python train.py --num_hidden_layers=10 --hidden_size=192 --num_attention_heads=3 --num_key_value_heads=3 --head_dim=64 --intermediate_size=768 --vocab_size=1382 --hidden_act="tanh_gelu" --norm="layernorm" --norm_place="pre" --norm_eps=1e-05 --positions="learned" --qk_norm=false --attn_scale=0.125 --bias="none" --tie_word_embeddings=false --parallel_block=true --extras=["capped logits"] --init="uniform" --init_std_qkv=0.0384 --init_std_o=0.0 --init_std_up=0.0384 --init_std_down=0.0 --optimizer="soap_variant" --learning_rate=0.00447 --beta1=0.95 --beta2=0.99 --weight_decay=0.1 --lr_head=0.00754 --max_grad_norm=1.0 --warmup_steps=200 --schedule="wsd" --decay_fraction=1.0 --decay_shape="linear" --final_lr_fraction=0.0 --batch_tokens=32768 --max_seq_len=512 --doc_mask=false --train_tokens=110700000 --max_steps=3379 --dataset="wikipedia_en"
Each number is 128 + 24 x the weight over its row's rms, rounded and kept within 0 to 255. Layers, rows and columns count from 0. The size above them is the row's rms in percent of the matrix's.

# layer 3 MLP up, 768x192, rms 0.117, rows 229-246, columns 0-191
size [ 78 100  99 115  94 110 105  94  94 105  98  94 114 113  70 100 104 115]
[[171 143 139 111 128 138 164 118 149 129 127 131 144  68 188 161  77  96 154 142 151 118 143 129 116 146 137 147 114 102 109 154 103 135 105 111 130 131 103 120 160 143 133 144 161 104 105 104 125 138 150 149 136 116 133 166 119 124 154 119 122 148 167 153 121 138  98 121 140 138 124 135 122 127 132 125 106 114 138 138 138 118 161 172 165 153 102 134 139 136 104  59 129  75  84 102 103 151 129 126  93 175 119  80  93 111  84  92 105 160 119 117 142  93  97 167 152 158  96 122 119 148 101 158 104  92 113 112 136  97 124 158 144 138 109 134 128 112 110 148 137 129 115 145 107 140 154 119  95 155 134 125 117 134 115 175 105 154 138 199 129 150 186 117 107 136  96 179 115 113 140 132 131 154 122 126 106 106 116  99 150 140  79 138 140 129 146 114  93 118 147 136]
 [138 113 128 116  95 144  73  84  94  85 103 166 116 121 108 119 148 148  94 114 135 147 113 144 117 117 156 136 146 146 160 111 157 144 108  66 103 120 160 151 117 111 126 100 150 147 152 110 131  98 105 142 150 168 144 121  88 146 173 170 106 164 143 114 138 100 136 119 127 135 109 132 111 163 115 123 107 109  58 153 143 131 131 132 129 141 213 111 110 150  75 125 130  90 150 116 137  93 118 169 141 111 150 147  92 166 144 103 122 129 143 139  95 166 104 115 113 128 151 133 104 121 117 138 136  98 101 127 129  65 110 158  97 121  94 136 139 147  95 143 139 119 166 106 113 131 118 121 128 117 116 159 126 132 150 137 153 150 110 145 121 134 155 140 119 145 157 168 116 137 153  83 115 102 138 150 119 151 109  95 143 147 121 143 141  87 100 102 139 118 166 127]
 [115 136 147 154 127 148 122 166 128  91 124 138  95 176 170  89 135  95 144 138 116 103 127 120  71 152 131 138 122 116 135 134  87 102  90 111  82 108 165 131 141 121 141 119 102  57  95 150 136 114 106 120 150 143 122 185 127 130 139 149 177 111 177  81 120 142 115 152 123 141  99 141  95 114 115 115 142 122 144 153 160 141  87 135  97 114  87 154  99 121 106 147 110 128 154 148 141 128 102 142 140 137 114 123 100 133 114 127 184 136 122 113 120 122 139 157 134 158 133 123 140 146 142 101 182 121 132 115 163 152  97 136 132 101 122 142 150 105 123 101 120 138 161 149 168 174  86 155 133 110 162 114 136 139 142 146 109 139 110 119 125 142 109 121  87 144  89 143 121 138 109 131  83 165 155 136 108 112  65 104 119 121 139 157 120 178 108 140 111  85 134 136]
 [123 138 118 113 145 132 117 171 145 173 107 130  85 134 135 132 137 130  97  79 126 110  72 129 120 182 166  83 134 135  92  84 139  97 164  99 126 116 118 122 101 129 177 131 148  96 139 118 120 163 174 140 106 104 157 136  85 126 192 118 116 137  96 133 148 104  74 115 132 104 164 144 148 137 128 103 184 105 147 120 151 163 142 129  99 136 117 151 138 131 127 143 133 113 131 107 136 128 147 141 136 170 105  97 117 106 101 126 110 126 165 134 157 156 112 121 169 131 144 109  88 165 131 116 104 109 120 128 134  74 123 182 138 103 112 145 107 113 111 102 148 122 141 135  86 176 108 110 110 136 143 118 120 135 180 148 118 100 135 117  84 117 123 138 145 140  94 158 142 156  82 148 137  97 163 116 129 128 143 101 127 161 141 129 121 132 137 105  99 150 126 124]
 [157 115 114 115  91 123 149  86 101 115 189 135 109 140 158  60 114 169 154 152  95 123 145 144 136 159 121 168 145 135 121 142 110  97 166  68 127 151 148 130 114 108 117 144 116 114 125 115 123 164 136 158 133  99 120 150 100 109  94 138 113 131 112 110 134 201 137 156 141 134 127 103 106 175 133  84 134 114 145 118 146 140 123 157 148 148 134 151 152 157 149  78 102 151 155  98  96 102 148 122 157  92 140  92 116 104 113 135 124 143 131 148 141 116 117 159 135 114 148 107  93 123 162  99 135 137 121 122 114 108 104 141 112 161 128 101 132 141  78 124 101  96 137 137  92 145 148 154 158 154 144 147 166 100  96 163 128 149 188 160 132 132 103 128  95 115  98 116 147 115 170 115 125 124 136 157 128 142 162 134 156 107  95 100 144 131 138 143 101 122 159 118]
 [127 128 151 146 126 119 117 140 126 158 127 146 107  75 132 122 161 151 115 138 152 184 100 127 143 157 148 105  95 112 109 126 161  95 109  94 124 159 103 112 159 128 109 139 153 116 127 120 131 100 158 163 186 135 159 147 150 144 122 199 190 127 119 143 150 145  91 138 137 138 104 120 135 109 141 126 151 128  93 156 146 148 145 133 126 136 175 117 116 110 160  95 123  94 150 177 137 167 101 182 142 139 131 127 127 111 111 147 160 144 130  93 143 132 145 135  99 162  96 141 138 139  82 157  96 134 122 130 108 113 156 140 131  98 108 159 126 109 145 165 148 140 160 112 106 133 130 153  96  79 169 139 155 126 169  98 126 147 143  74 122 115  96 109 123  95 107 110 147 109 113 138 118 103 171 124 115 145 134 111  91 112 144 141 141 103 117 148 129 174 107  91]
 [151 154 125 125 134 100 119 141 144 132  88 119 137 123 124 108 150 118 149 104 141 121 118 155 109 159 158 107 110 130 158 151 130 132 100 143 119 115  75 117 112 142 135 139  78 122 151 131 173 141 137 118 116  89 135 115 106 169  94 137 117 132  97 148 112 135 140 185 124 102 185  86 134 111 134 120 118 143 127 128 119 112 116 113 149 100 120 144 151 111 120 103 154 202 115 139 116 112  94 134 107  92 116 138 176 123 114 170 147 106 107  90 165 138  85  97 118  99 139 115 166 150  98 100  95 121 164 142 150 160  99 157 112 152 149 163 109 100 108 123 122  93 120 131 100 150 108 143 126 147 124 165 111 109 148 148 165 111 166 121  91 127  96 135 127 157 133  91 175 134 151 125 135 106 182 118 116 102 102  97 134 171 194 115 117 120  89 121 130 128 109 114]
 [ 73 101 111 136 128  84 116  96 168  91  98 140 154 109  98 139 129 124 172 144 156 126 124 113 146 153 191 174 176 151 107  89 105 141 100 122 136 137 122 155 166 135 138 134 139 137 104 121 106 150 113 139 116 149 121 116 178 128  89 105 135 135  97 141 151 136  84 126 152 124 105 130 130  93 153 104  98 122 133 116 117 134 135 139 112 105 134 144  97 123  90 114  92 136  94 130 133 129 109 130 151 125 155  94 131 130 149 137 104 107  92 147  98 121  66  89  77 102 165 114 141 139 150 113 147 130 117 131 124 140 120  78 168  94 117 149 122 165 115 132 122  98 121 112 150 128 127 121 137 144 129  63 168 153 107 128 124  94 120 118  98 147 104 168 169 125 129 149 160 132 123 143 136 119 160 115 135 116 133  66 116 137 163 114 129  89  96 125 112 163 145 157]
 [ 89 101  89 182 135  99 103  89 126 117 147 102 135 137 112 140 102 139 159 137 161 158 116 140 178 176 149 133 111 151 132 137 130 114 104 141 113 136 145 152 144 100 142 101 181 132 139 135 137 145 138  99 161 121 126 157 117 192 145 118 159  95 121 166 157 148 161 118 133 157 105 133 119 158 121 133 127 111 100  74 149 131 141 148 146 122  98 112 129 112 157  94 167 182  90 148 139 145 138 118 143 158 128  96 124 133 170  88 170 166 127 128 112 133 125 143 103 101 133 169 110 119 161 152 118 136 109 143 125 129 104 146 107 126 129 107 125 152 150 139 132 130  97 156 116  99  83 146 134 120 170 137 145 131 163 128 154 150 130 155  88 129 135 180  96 100 173 121 124 125 132  89 128 124 148 144 123 110 125 124 135 106 151 122 169  90  75 109 172 118 116 155]
 [135 146 152 137 118 163 160 143 124 135 120 113 106 157 128 133 118 119 130 184 152 102 123 133 155 146 131 121  78 124  98 159  62 110 104 134  81 131 153 126  98  64 179 156 111 110 142 107 116 118 132 110 122 133 163 103 141 138 126 149 163 168 104  93 157 111 161 113 151 117 131 143  98 139  93 129 131 132 149 107 106 142 121 109 131  99  92 112 158 172  97 130 105 122 138  94 136 129 122 127 132  84 135 127 124  89  80 187  94 118 116 176 139 117 149 136 112 106 152 126 130 116 141 114  99 130  98 100 140 172 126 127 154 104 143 139 125 109 204 135 154 159 118 189 138 136 146 118 101  96 126 142 137 149 140 132 127 126 112 156  98 111 117 165 117 147 126 125 126 135  89 138 133 183 141 109 119 142 105 126  90 112 110 127 152 172 115 115 106 121  91 139]
 [ 99 133 152 117 130 103 145 100 158 110 127 116 114 134 137  94 160 136 143 161 131 181 162 143 128 157  96 125 128 139 137 164 119 163  65 122 107 132 130 147 129 172 181 157 120 182 131  97 122 166 132 120 109 139 123 138 166 129 145 135 141 130 166 144 107 176 124 178 107 102 148 168 155 134 111 131 111 132 122 113 103 134 100 137 162 146 108  93  73 131 117 164 115  94 137 139 148 131 146 146 140 118 104 137 117 132 122 113 141 125 111 120 158  90 171 125  96 146 136  74  93 133 143  99 111  95  80 132 146  79 151 136 162 121 127 102 144 104 122 105 132 151 149 127 148  59 162 127 144 114  85 129 105 141 130 122 100 153 100 145 154  88 142 103  91 151 118 123 115 147 142 134 163 144 105 116 121 167 105 162 152 154 129 100 146 130 123 150 111 103 134 151]
 [126 123 175  79 151 131 124 140 159 112 146 105 127 139 126 140 124 144 167 132 140 116 134 138 103 163  88 118 116 132 147 118 143  84 134 147 125 140  95 145 157 119 107 172 121 111 126 124 165 105 154  84 152 146 109 100 135 146  96 174 131 135 116 123 143 168 190 178 121 115 124 109 144 107 156  79 158 107 126  80 144 133 101 128 133 114 133 128  99 129 104 128 158 111 109 122  78 107 125  91  99 157 129  96 140 116 100 125 153 122 148  79 144 117 122 148 118 104 150 134 141 114  84 105 109 160 175 136 161 108 152 119 122  53  91 142  97 126 119 151 120 139 120 183 153 153  63 132 137 103 139 142 116 145 120 101 140 117  85 116 143 151 122 132  93 155  92 169  80 105 120 125 142 141 118  99 139 138 155 127 153 152 127 103 126 114 117 139 138 119 142 124]
 [132 145 120 113 114 119 124 100 164 149 122 169 133 123 131 125 119  99 154 149 128 102 123 153 122 171 138  76 115 105 135 106 157 128 116 135 119 132 113  93  81 104 131 121 104 126  87 144  97 133 140 130 135 109 107 115 109 134 152 112 115 179 109 145 158 106 155 148 129 127 110 156 155 157 145 165 138 135  77 107 110 113 144 126 168 128 168 127 130 146 142 187  86 146 112 113 126 126 126 151 176 138 119 136 156 149 135 137 157 144 191 109 122 144 143  99 113  93 143 130  97  90 129 158 145 160 152 104 137 154 149 110 121 179 149 146  92 131 103 128 118 135 161  91  71 149 131 174 117 153 149 141 153  96 139 138 154 134 173 123 112  86  80  95 157 149  86 143 134 149 126 149 112  81 129 133 120 134 128 165 114 156 118 121  75 112 154 148  89 130 130 136]
 [ 95 107 123 154 149 120 138 104 147 160 168  89 123 115 114 133 117 137 100 103 116 113 127 129 113 123 125 103 152 115 100 121 122 125 115 109 116  91  97 127 113 113 139 133 141 154 176  85 123 145  89 113 107 135 170 146 151 135 119 122 113 149 113 119 123 121 133 156 144 132 120 150 132 174 135 100 156 162 124 137 101 126 156 102 100 104 115  98  80 170 109 150  89 172 138 133 146 134 167 158  80 129 169 181 114 117 125  95 101 106 137 153 123  93 115 115 172 128 126 137  85 102 163  97 112 145  63 101  98 160 122 171 156 167 177 170 139 127 148  98  88 106  96 123 109 104 120 143 134 123 137 121 133 110 170 135 116 129 140 125  95 109 107 165  72 163 128  93 172 135 154 129 136 105 133 108 119 126 106 135 152 129 119 120 155 115 121  94 105 151 138 143]
 [117 102 118  92 107  59  81 130 159 142 153 176 141  91 146 126 148 103 146  79 131 123 106 119 148 138 161 122 163 138 119 119 104 110 103 151 126 123 127 127 131 160 133 121 137 108  74  86 135 145 139  95 128 163 173 129 123 151 109 124 144 154 163 143 168 147 159 124 105 110 139 165 130 139  71 165 130 136 150 129  66 124 160 152 131 134 128 123  96 137 116 151 133 125 150 143 141  98  82 128 115 102 144 102 109 141 125  70 164 126 123  81 125 131 138  87 152 128  97 139  97 157 156 114  87 128 126 114  99 146 116  95 107 107 123 101 117 133 124 144  82  80 160 131  91 131 138  81 154 121 142 107 150 130 109 156 159 103 144 142 137 133 139 163 114 121 134 121 138 151 134 140 105 150  90 128 111 151 117  75 135 152 123  86 119 127 128 124 108 108 163 108]
 [132 126  73 110  84 132 108  92 141 128 137 160 123 106 164 140 101 172 133 175 152 112 131 113 109 140 130 107 141 126 152 129 135  86 109 110 106 154 129 155 150  98 163 114 131 171 123 114 129 139 164 151 141 135 170 137  93 168 133 107 159 150 150 131 118 166 170 147 129 127 113 119 100 149 155 162 125 120 172 126 104  71 159 116 121 154 153 149 150 106 141  88 134 143 135 154  95 205 144 139 144  95 112 170 125 117 140  97 127 160 105 112 153 170 148 137 103 122 102 100 152 164 116 108 109 108 112 155 137 116 122 158 107  70 145 142  97 135 114 153 147 162 109 130 137 147 121 109 138 149  94 150  99 112 127 112 169 141 147 140 156 137 151 146 150 150 132 111 127 177 125 127 177 123 112 153 128 140 126 150 157  98 115 117 109 145 106 112 169 101 118 101]
 [141 133 101 100 118 119 140 126 139  80 149 128 111 107 164 142 121 141 113 138 123  65 123 120 154 138 125 163 156 118 146 101 123 134 145 121 112 113 160 152 124 150 139 128 156 132 131 120 127 164 151 131 113 161 152 120 119 112 124 131 137 135 111 142 140 147 131 123 133 142 113 142 117 168  92 151 128 143 177  79 106 126 137 138 139 108  92 130 105 143 110 128 161 110  97  97 123 115 116 159 143 172 123 144 117 140  89 131 153 150 141  91  92 148 120 161  87 122 118 134 130 136 145 142 108 128 131 109 117  41 159  78 159 103 142 159 176 135 122 120  81 165 147 139 137 129 117 147 124 118 122 162 114 157 130 144 143  52 120  81 147  75  94 115 132 141 100 150 127  96  73 135 145 129 153 117 105 146 116 136 164 154  71 159 159 158 125 109 109  89 141 103]
 [170 127 130 107 157 156 117 150 146 120 102 139 144 124 185  98 133 106 103 146 134 105 110 137 135 151 147 137 148 113 127 160 151 123 110 109 117 113 122 122 153 137 118 119  94 119 139  98 152 113 109 177 131 139 122 119 150 173 123 142 137 147 164 110 145 161 120 148 153 138 151 130 107 139 145 107 134 151 155 152 138 131 142  73 146  82 162 130  88 129 130 126 130 106 118 124  89 109 153 173 111 117 103 114  89  89 131 153 104 178 169 146 125 126 141 144 135 124 101 110 154 109 157 111 134  87  86  90 133 108 122 154 118 139 137 122  97 139 126 168 127 133 181 113 128  76 161 130 126 114 108 129 168 103 121 105 178 156  77 121  87 168 137  97 145  85  98 130 118  70 115 141 119 140 169 131  94 113 125 111 121 156 149 109 149 108 125 112 120  54 146 135]]
# layer 3 MLP down (transposed), 768x192, rms 0.0973, rows 229-246, columns 0-191
size [ 86 100 101 114  95 109  96  98  92 103  94  95 104 102  80  84  95 110]
[[148 144 114 119 188  97 123 153 131 127 148 153 176 155 127 141 124 161 131 157 101 132  98 177 145 136  82 144 104 110 106 127 146 162 123 127 149  71  96 124  60 114 124 122 197 108 140 122 157 138 121 143 115  93 134 139 109 133 135 116  95  98 117 100 125 170  91 164 145 157  79  96 128 133 152 136 142 139 103 138 126 129 117 169 108  94 148 123 117 116 130 132 148 152 127  89  90 158 133 166 135 153 165 128 128 109 127 161 140 131 128 119 159 139 167 146 118 137 114 119 131 159 160 159 148  93  99 114 159 131 112 121 157 175 137  90 148 115 178 119 118 122 201 101 151 132 118 146 136 102 109 118 107 149 161 126 111 121 102  96 104 119 131 141 114  96 158 134 131 153 132 113 126 106 154 152 120 112 122 151 140 128 111 153 157 113 146 117 180 116 132 137]
 [ 99 131  93 122  96 113 103 118 124 154 136 135 142 134 117 107  82 128 119 104 127 128  91 110 133 128 100  95 112  94 158 113 156 144 169 107 167 114 139 168 117 124 193 107 118 100 161 102 168 123  97 118 133 110 118 105 149 114 121 131  75  93 153 106  97 119 136 163 120  74 127 130 159 163 106 118 151 161 105 186 108 105 102 137 108 156 104 113 136 114 168 132 117 152 110 108 131 107 127 132 112 101 138 108 101 132  82 137 141 177 123 179 149 135 129  94  99 112 105 113 116 109 136 126 106 175 151 115 135 121 133 134 140 139 119 137 122 133 141  88 112 106 140 120 144 126 104 168 118  66 122 133 100 125 119 155 130 102 111 112 134  86 107 173 135 165 150 126 136 140 177 100 151 117 137 120 138 151 171 139 127 102  94 120 134 164 113  99 128 177 141  85]
 [133 122 126 184 123 138 144  97 114 142 113 138 130 152 137 142 115 132 123 182 139 120  71 113 139 121 118 160  89 120 151 168 117 123 111 165 132 118 107 108 145 102 116 141 105  93  79 119 183 134  99 107 138 146 108 153 113 108  82 152 130 125  92 135 140 117 137 142 135 167 147 155 153 106 120 154 141 112 118 123 165 171 135 144 120 103 127 103 133 184 121 161 130 120 115 121 148 148 113 111  78 120 152 112 159  82 147 114 149 140 128  71 138 131 109 119  99 133 133 139 154 124 150 127 178 153 122 130 147 144 144  95 114 103 122 152 100  95 104 137 119 114 152 149 159 113 131 155 133 131 126  61 118 145 162 116 158  80 109 162 136 173  56 116 104 121 124 116 153 120 139  66  97 160 114 113 143 129 128 127 147 103 124 149 116  90 115 109 120 124 152  98]
 [159  85 113 125 135 145 115  97 117 117 112 148 165 163 176  74 159  98  84 116 134 139 155 135 128 134 104 111 153  95 145 134 141  96 134 113  89 129 123 116 123 153  94 155 147 141 116  94 132 110 120 105 133 122 154 152  67 147 150  91 107 125 159  86 134 112 123 157 113 112 144 146 112 132  98 125 149  96 149  99 133 133  99 121 106 120 115 120 154 141 158 156 142 158 122 112 131 101 125  92 148 125 140 105  99 113 127  82 166  93 145 103 126 110 179 129 136 107 137 119  95 149 102 180 127  73 102 122 162 125  83 139 110 129 157  85 106 116 116 100 101 132 127 134 140 131 134 178 102 121 120 102 117 132 163 167 102 108 129 150 154 145 120 139 157 108 132 146 150 128  75 158 135  86 133 101 149 151 144  81 124 163 126 121 133  85 152  80 125 139 128 149]
 [112 111  69 122 131  82  95 123 127 109 125 118  92 121 133 129 159 139 140  92 122 147 124 127 148 156 155 125 127  98 152 102 136 109 125 129 120 127 105 125 104 103 143 154 126 105 130 132 128 144 136  74 114 116 124 134 139 108  96 146 117 113 148 141  96  87 153 132 128 104 133 150  85 144 138 172  76  89 151 114 105  93 109  93  99 127 126 143  98 161  73  87 135 126 110  95  95 158 102 111 115 139  93 136 146 151 172 127 123 126  95 103 166 122 131 110 130 167 148 117 131 179 132 143 128 132 114 120 161 147 142 123 142 117 163 134 189 129 130 136 135 127 123 115 119 135 114 164 100  38 105 140 155 143 124 122 133  86 152 112 136 103 118 128 143  95  69 108 152 116 123  56 177 149  97 142 160 141 119 125 120 127 113 115 151 126 121 133 121 112 114 167]
 [157 112 149 139 127  67 145 106  96 119 130 145 136 175 127 113 109 160  95 117  96 156 141 145 115 128 129 126 167 106 115 140  88 110  68 148 128 159 131 121 138 117  94 147 120 132 138 164 141 145 113 175 152 116 165 120 107 191 143 104 124 111 153 146 126 123 109 119 147 148  71 121 147 135 131 129 145 151 114 127 110 151 128 127 140 180  72 116 104  89 116 113 141 164 128 139 153 140 142 109 161 150 156 130 140 147 157 117  96  87 182 152 131 153 132 134  77 142 130 105  99 124 142 122 137 140 134 127 141 129 118 145 123 188 139  98  61 106 171 136 155 136  81 146 121 119 144 157 147 138 139 103 134 129 102 164  94 154 135 106  89  80 149 131 136 156 136 152 138 160 140 163 142 142 113 142 126 163 142 124 155 132 118 149 102 105 141 150 108 142 131  91]
 [115 177 137 161 133  86 128 107 118 116  80  70 125 142 115 118 101 116  63 149 139 124 136 121 111 154 180 175 127 137 144 145  80 145 156 125 153  99 114 144 136 121 175 177 128 108 154 142 124 176 152 109 107 129 145  81 146 115  90 152 163 133 123 142 116 160 145 141 126  99  99 105 151 114 103  99  80  93 122 161 143 108 135 137 113 184  69 155 135 124  98 119 133 138 159  94 137 175 100 154 107 134  91 110 116 101 140 145 126 116 123 117 118 124 138 134 122 143 132 103 146 167 118 119  69 168 165 149 111 145 122 123 133 131 148 164 143 145 124 146 108 109 148 162 137 144 124 127 126  94 140 154 141 139 138 151 130  81  87 143  90 167 110 117 122 144 131 132 157 105 135 141 129 129 141 101 130 120 106 127 131  99 153 130 125 125 130 118 129 122 143  71]
 [129 132 137 157 139 112 152 113 108 139 103 114 149 161 126 150 123  81 123 126  87  74 112 131 147 131 148 101 119 115 113 156 146 112 141 147 104 110 149 125 154  71 124 133 141 125 151  97 124 139 129 140 116 138 119 157 124 154  95 117 108 142 153  85 154 118  98 145 150 124 130 103 116 165 156 167  63 115 136 126 127 171 145 100 150  94 143 141 138 147 135 110 131 129 168 105 148 166 117 149 126 107 162 121 134  82 135 101 127 150 137 128  80 170 141 126 165 123  97  87  95  85 140 144  96 126 151 108 115 103 113  97  55 155 139 127 112 106 110 124 146 109 121 120 156 161  92 156 153 112 139 152 152 160 106 118 123 134 126 117  79 116 168 105 172 123 152 131 125 129 140 117 126 195 139 114 119 162 124 152 121 156 114 119 173 164 169  86 126 144 133 134]
 [128 100 151 111 142 147 140 140 138 134 136 196 163  97 179 135 115 118 129 178 130 128 150  92 105 110 143 112 143  78 132 157 148 166 139 118 116 121 154 145 132 151 123 135 115 148 140 115 132 151 133 162 114 146 139 139  90  82 129 163 128 175 150 142 132 136 100 104 140 143 135 115 126 145 164 110 141 120 145 175  98 132 126 108 133 108  97 137 143 132 104 154 114 154 208 121 101 133 125 165 132 144 161 123 125 106  68 135 137 104 133 157 136 158 136 149 113 115 125  99 158 107 149 151 106 103 193 117 139 106 131 127 141 131 127 108 153 109 111  65 143 142  75  98 137 115 134 119 155 127 108 116 162 141 125 137 106 131  70 103 128 139 153 133 146 141 119 109  95 127 140 131 153 121 143 166 158 120 183 145 142 140 124 105 137 153 189 178 124 151 108 127]
 [130  93 120  95 143 160 130  98 145  77 144 133 165 133 175 141 122 101 123  93 170 152  92 112 160 110 132 146 168 180 140 142 144 103 105 135 107  95 154 143  92 119 160 149 118 135 120 123 129 153 151 122 128 126 181 126 159 135 127 131 136 110 136 158 130  83 100 181 154 116 104 120 143  77 112 146 149  87 156  99 126 140 130 135 112  93 132 152 109  92 120 127 135 109 103 101  47 143 152 127 160 138  78  79 145 142 137 119 127 168 153 121  88 142 114 146 137 106 130 147 154 128 138 114 133 113 140 133 145 178 171 143 147 132 135 166 115 117 140 113 107 112 172 163 158 130 119 118  98 123 117  81 142 125 126 114 129 131 130  89  97 132 135 106 122  92 130 134 109 126 102 120 142  92 134  93 109 121 164 124  94 137 112 175 127 134 142 160  92 141 139 135]
 [122 104 135 177  70 133 107 139 109 157 134 134 134 170 144 155 145 126 113 108 153 115  98  94 115 113 151 128 129 142  95 125  91 119 138 115 143 148 155 137  32  99 148 134 112 151 115 152 118 127 165 152 150  96 131 133  93 104 139  89 102 176 109 175 131 112 120 124 144 156 115  97 130 151 110  99 113 145 184 160  91 145 142 127 153 113 126 142 152  97 128 125  85 123 122 123 131 176  71 136 175 140 152  86 109 165 119 135 110 117 132 140 104 130  88  92 156 100 105 116 141  95 131 157 130 140 146 105 136 158 141 130 150 107 168 103 113 156 165 104 149 136 138 136 131  99 135 133 137 132 153 148 134  95 139 127 145 155 116 112 114 140 118 129 107 108 119 147  96  94 146 107 140 151 125  98 116 148 138 146 123 137 130 148 171 165 159  84  99 131 158 156]
 [132 133 189  72 106 117 104 164 156 139 153  98  97 136 121 149 124 161 125 132 119 129 105 101  95 147 117  84 122 144 155  56 124 119 117 122 160 114 128 127 159  84 117 138 137  94 133 110 156 127  96 150 110 136 137  90 138 146 111 114 141 113 125 143 119 149 100 145 140 118 114 116  89 119 180 127 134 129 160 130  91 146 146 118  94 168 124 118 107 111 173 106 148 150 131 105 125 133 130 133 121 133 176 103 115 124 108 104 130 124 129 133  98 123 116 118 158  95 141 140  99 166 113 103 125 152 113 103 139  89 129  86 158 112  88  97 110 120 151 118 118  90 125 153  99 111 133  76 148 130 136  87 114 105 138 166  73 128 149 117 135 127 149  85 119  73 142 130 126  88 129 124 157 120 161 145 137  94 133 149 140 137 166 189 138 147 103  82 103 128 160 116]
 [156 137 172 124 106 146 122 166 124  84 116 135 113 130 117 151 117 108 107 134 127 129 119  97 113 113 131 141 146 136 108 144 127 102 161 130 124 102 125 168 144 119 112 139 120 158 145 143 124 140 157 128 167 112 116 127 136 146 159 124 184 140 154 108  87 145 100 112 139 147 165 107 125 122 132 119 139 115 128 129 159 142 133 175 156 127 122 116 108 110 142  99 153 109 103 128 108 103 140 115 137 162 133 136 150  66 119  71 104 124 111 178  93  79 102 107 151 150 120 127 161 123 120 164 143 124  95 137 119  97 116 124 135 105 153 127 120 123 169 189  70  89  76 143 176  64 121 117 134 123 112 102 124 104  89  93  99 147 145 100  98 156 118 152 141 120 103 146 145  87  89 111 115 153 132 168 150 114 159 123 105 121 118 120 194 113 157 106 150 128 130 125]
 [ 84 135 141 129  76 131 140 136 119 106 138 112 107 118 150 139 124 114 125  88 146 125 201 147 101 151 124 136 103  61 146 140 126 137 132 129 163 130  87 125 150 132 153 149 116  99 134 127 141 101 144  88 134 117 115 125  96 102 134 157 195 119 131 129 130  57 149 124 141  99 113  76 129 159 133 163  91  86 167 136  89 155 153 125 125 129 157 116  82 129 105 115 138 117 130 150 111 117 167  94 120  88  84 139 112 130 113 117 173 127 111 136 137 172 134 118 128 141 109 130 106 118 119 132 155 109 155 167 115 142 130  75 133 127  85 132 147 149 141 135 186 159 133 119 122  63 130 118 135 115 112 145 123 121 119 143 121 179  90 121  99 119 121 129 136 134 143 117 102 130 151 116  97 154  79 141 113 123 148 148 122 113 105 128 106 129 141 149 118  93 160 119]
 [129 153 140 154 119 191 118 180 115 128 139  93 142 135 128 169  97 167  85 164 113 125 170 137 110 114  91 112 131 138 131 102 113  78 180 151 113 156 148 107 182 169 123 119 100 162 135 102 142  93 135 126 143  81 115 145 102 112 121 141 117 139  89  84 143 124 119 143 120 153 135 112 106 135 150 122 134  95 124 121  95 125 120 138 134 142 142 117 140 118 112 150  62 127 128 101 119 112 169  91 118 175 141 140 131 132 117 119 101 128 117 181 139 106 102 126 136 171 179  96 117 126 146 142 175 134 145  96 109 158 125 133 176 114 102 114 109 115 135 125 135 167 106 107 152 139 103 115 147 120 163 183 151 132 125 119 114 123 119 156 119 121 135 100 121 115  97 131 107  80 112 110 129 100 181 136 160 107 124 141 130 159 161 162 133 130 133 127 163 129 116 142]
 [135 160 130 129 134 151 125 139 133 132 104 128 102 122 124 137 174 141 105 121 121 154  87 136 119 126 165  90 156 112 142 136 149 104 160 123 189 144 123 129 121 139 128 109 112 140 151  84 100 124 107 143 140 129 118 101 111  99 147 106 119 118 182 111 124  79 135 124 102 130 160 120 147 108 127 137 139 133 103 103 119 150 110 130  90  81  78 143 120 176 122  99 140 136 116 144 164 150 107  68 186 144 167 151 137 131 155 140 135 123 110 101  81 111  99 121 135 107 133 157 122 100 121  89 113 172 105 138 134 125 151 174 140 142  90 114  99 139 177 112 144 145 141 175 119 117 136 177 126  80 152 141 122 126 150 147 139 177 133 104 103  84 102 133 141 114  87 142 162 137 101 128 108 118 116 109 148 148  90 143 143 168 138 159 109 134 143  93 103 111  93 101]
 [147 160 135 149 162 123 129 131 126 119 134  96  95 109 164 104  92 183 149 184  79 131 169 143 146 117  92 116 126 111 108 101 138 154 110 138  92  98 104 143 130  98 122 140 176 114 117 124 141 119 123  78  70 160 114 133 152 112 129 130 136 109 128 139 110 135 131 100 135 170 148 122 127  99 147 135 123 131 112 143 129  99 133 113 105 130 112 128 151 127  88 114 151  93 128 143  87 118 137 123 191 113 103 191 154 135 105 166 148 139 145 105 127 144 145 140 145 103 108 106 136 131 158 146 164  89 174 125 105 105 160  81 126 168 149 120 135 117 102 155  93 170 106 115  81 143 127 151 153 149 106 125 145  98 103 123 135 139 114 123 165 156 156 162 157 132 156 131 104 139 112 154 156 113 135 132 143  67 163 142 138 108 130 139 137  91 112 134 120 124  91 126]
 [134 119 116 129 110 148 127 120 138 151 148 136 131 126 134 110 138 167  83 110 130 144 108 104 127  95  95 133 160 137 126  86 141 123 167 156 131 122 106 169 149  89 109 105 132 178 135 103 162 146  56 143 141 136 104 138  63 110 135  84 128 113 108 156 131 157 127  75 126 136 133 104 120 129 121 100 139 141  98 140 122 129  66 148 141 107 121 132 135 150 143 116 131 145 140 134 117 113 108 118 181 163 125  98 120 119 158 149 171  94 103 104 150 144 180 110 121  87 123 165 179 108  60 155 130 136 109 139 128 117 141 133 148 153 120 123 125 157 129 116  92 134 166 127  75 143  82 120 129 132 143 133 128 134 160 110 133 167 132 118 116 111 137 132  86 104 139 144 119 116 118 182 116 122 146 123 195 119 129 142 144 128 103 120 165 117 136 121 137 171 103 153]]